Weights of a small GPT-style language model, trained from scratch on English Wikipedia.
Size: 9 layers, width 384, 22.2M parameters.
Architecture: rotary positions, biases on query, key and value, untied embeddings.
Training: 903M tokens, 6893 steps.
Each number is 128 + 24 x the weight over its row's rms, rounded and kept within 0 to 255. Layers, rows and columns count from 0. Numbers have three digits each. The size before them is the row's rms in percent of the matrix's.

# down: layer 3 MLP down (transposed), 1536x384, rms 0.118, rows 1512-1535, columns 256-319
# up: layer 3 MLP up, 1536x384, rms 0.12, rows 1513-1535, columns 256-319
down1512 099:123139147106115150090120122123143138156168150071115113141131130115130122144065083126119134133126141131129151144142137095139132081130126131125124114170146139108153116098139130106112073079127100
up1513 095:120147097122118162074116127148080175108134183156092111146167111165118113140132110142110113112151147149092116126131115131135110124163117152142144114110123127105116110118149141148110117150147136
down1513 101:137136141122126101123135166103174095150166143105112114133115109139146115145131124109110138100125142129128160143102131092170132139087131149103106175166124098090103150153166169126099125101140140
up1514 103:132128043096113133108099109139093080132096131110077142121093126136137162107102108130129190104129112118119125155122164131081129124132120133077104104135088160111124143127109118138135137146145179
down1514 101:136116152175101110146121120121134115094112089156155154138126088150152159117134127114144124140125141121090124136101171142141131145115113155142117126085100130120152165146149162125100145149115117
up1515 107:121194078146167140141193166129084146147130112136140117137123141153118139138102133126111091099121157143117171131129123085078157154107125107151102122118171121118115151114160147124093130135139134
down1515 108:138104108167139167135158180123118109114150090156136094126101138072099132141125124158138099091134122139112165130116130117112139114110122144140130111140134149109136095113117142127093094147153145
up1516 097:174106144097144149153141152145090128140108088128142129117132143138180112151118132139146110103103115117120118100111108126143131140186124135157157132137139157131148101135104146188108131123071142
down1516 099:144133158167138135110121105126141111103115113135128116087161155110117146121172119123112122133144130151121140102142131133149107135122172138102167143132131105161130094113129115104136132130126138
up1517 095:130180149143093138142135127135115136155168110100113128119159175141133147124086112131094190126134108172128118103151143118158144103115157120102166143119120168128096117092172115130139138101151130
down1517 099:103140144124143124128170132123108119125134106128130110086115139132124152108151134159131093110111120109117114107124090065140117110149101107168145127143108127148145121105087146150106108086152117
up1518 096:130119077128146113156104127118131136116150125178097124129125120126094147105136132135111104101136106114131137167140116126092160110117125145146120131120145180129155102137153119131142142154119150
down1518 101:136088131167095129111136111095105055159119133094117107131171106159118123151102105127136165121109172136089136142129125175182101135142112154139156132123113132124102156118103144128149121161112144
up1519 099:142171134115069119122109188144101151140142123128101102171139108116088103148108154133078101045150133179129117121149096121106156070128105101084140103084137093129087102173089105122176139118139129
down1519 098:102122154133144133155118108118127110180097110133164119153113150113095145103145135139105125155081137106103163152081151133162109078111126140166103111140090131105126159096109164123108098121116154
up1520 093:100089106147113111120136124124107094140115174163142090123134116180158131127103087119140162141119124095142090119194109107156124104140137126100129107089140138132132115112107160149146110088103145
down1520 094:147091115135175132137157145129127130143128090082146161131156132096104135138108160128134103115143131126148148156104140121086140124114095126146128130142093140104126122109139125090085142116148109
up1521 106:139119134112146138128146154108159181122136097132135128110116155166099147136095075191154163127141111113142110129150138087139129152138128099163098119115134161082141151130178098181147146145130131
down1521 101:098130108119137086142131139102196149111132148128143143143117097125130158120126124151133096063133151168140103117163133117141088144107140134150140121169116132149106140160140099137124140114117100
up1522 101:116146099088176151131131117109138141134136092064109131133147119107120132141153106112147134116123118115124063105103134072119120097141161126175101144175150112194126125109145081110128137136118126
down1522 100:127139133135114151098179136117109125125108130115118107133131126149109145172068165125106141130114107126109155125120145142146150151080126134089120161140107138125140110106131176104120143145130152
up1523 102:085090151098142099114133105169122182105131155099134159135149160140104124194152164112126110133117099154147108136118116158131140123125101112091163106148101133152129135097175099105146092113125107
down1523 102:094152168123104122091097160117172150153139126117117129096095155108138149124080097157158099118152139109134138119071166110154140131139165155129159124135110134111108128119119123136145122099104126
up1524 093:111119114141124117113167097187109152097142149165119147093123124157108085105162146126128122099119084140073153098168139138134128128098095109096134091122125168116073153160102150105123131099163107
down1524 094:136143113125114131152125152109130122114141133112147122127161122103133170141099102163134090180125146136133111149088125125147129117161129122164091140091107117151143119118141121152155105151097136
up1525 099:121129134125106121151147111104104120151164081141123130156135115135115117165092164136135120123095145125144126104102091149149142121102108147129126149114143082164150102148100150115117114152140110
down1525 098:148058110131148151091121188099173160135073152107165135124111104118142155141143128108118135119151133137133160166183146105096146104123126103160129140122107126107120142102142106126165117096089149
up1526 095:155140112116113111141186127156114136135145151171139096135117155134132108137135096113130099141109114160115151104119120108087139117144153163137160105141123152093092099137105142125153136131110134
down1526 098:112137152107132162097102107106143100113113151105153119132125150143135135131087127147170142122099143112129104105090175105124068131116104155153075114138155136116163125113104128124105107105146119
up1527 104:099116141110134134112124124136119121129153125124131133134111157096100135159158116133109079118143113081164133137164086170158169092185108121117117122153179109117125159101139148138137135114129135
down1527 101:113132101135107152150145129140144119140108111147117132114162143129120165116150117130123153167109159153125121095116132106095133158085102145076116143171078116130103135131113101144112120143147082
up1528 096:100154080157124110124116113115124143140105172175111153158113134147118106138078144146115136116107149113119161118151108139120130157143131093143098181106110102094120142133116136102156098102087106
down1528 097:116151116127088138072167098117105123100110104152151123105152118131097152132104108111121099121130122146120144145114104126119170113129090101132124139115117102133073097133165158123149163152132110
up1529 094:185155125116163087130122127121129157116058141134075107147137133127127145111164084115145149094168110127140113153109092136110126132187138143127105102125098161146162084183106103147140107146123135
down1529 096:078089133174117142086145123148143135178175106111169108066160085158120115119122147103130122157100106113096115120163134117140112121113107106121156147113129104083099124101139134146093151123134143
up1530 095:169106099130142110108144117142159126113087108105122139141119151162153133107095112146146080146182129171115146130133100155065165124101127111140171152158188120109102161154139135082172115095112119
down1530 100:156152116127135133149111137151121157171102140140137126142131113124138121122097170137133152141136143170122116136131153142133095109133125131158156130126110156168113144150075117131113143142154122
up1531 100:140085119127071127166137140096170111167137119112158088133161134173166132159163191149149147139123168125095129143118114117132118129143106128098125146127094078156118147128154126093143162120119122
down1531 103:163112118146124119140138095110086134127093126116127096142118113101111124137101048126084110123130166116141156135169116160121123117131211130139149121115116138121155145122104107098117084152122140
up1532 111:129120081138130151125137086135167141149117147143118147136126122133144102175127159160096167143114129143120105146103127151100129096133121120148115100141093141143111161136135119124150137145125114
down1532 107:134182125112094125110151067152144131119126123134099140142153152151142132144158103147083168125128106179109120129116111125113114120145114143144139088116092117116144159151152137087129160114135091
up1533 094:065109093132144141134111120157142131153128131140097158149140119161109138130143083152146175124133118117144178166148103107116114114184142156094136099129118139131144148170172128138123123129179138
down1533 095:173121129126118111136169131145113118125126130135167095137137169097148113097106155093133084138131107106156088122112138099140157119093118105174124152105123118114096102086107162091121103132079100
up1534 097:106131138114094108116159098110173084147115155119119124132102132160158174138142131157090172145085096087120130153121104163172137167157142069120156146169145127155120092150111153115084096176139148
down1534 098:162165151101098112147156117209111098115091143114162138117118159119112135097125166165137103175127105120108103113140119165120153134125152128101118187078135102119130090125101109132149102138104115
up1535 100:123137135127147112165106134123117123141120136195091127098161180148123134140144142100148109118136122106107131151166094142092142141143119140131159097102107177136152112108117087078104110163118115
down1535 103:099111109084111180145131097139129134144146125160075119099121145147134145158163109089161139140083131103113138129120129140096125148167123101126118156136123151105139119099099068112131134118138123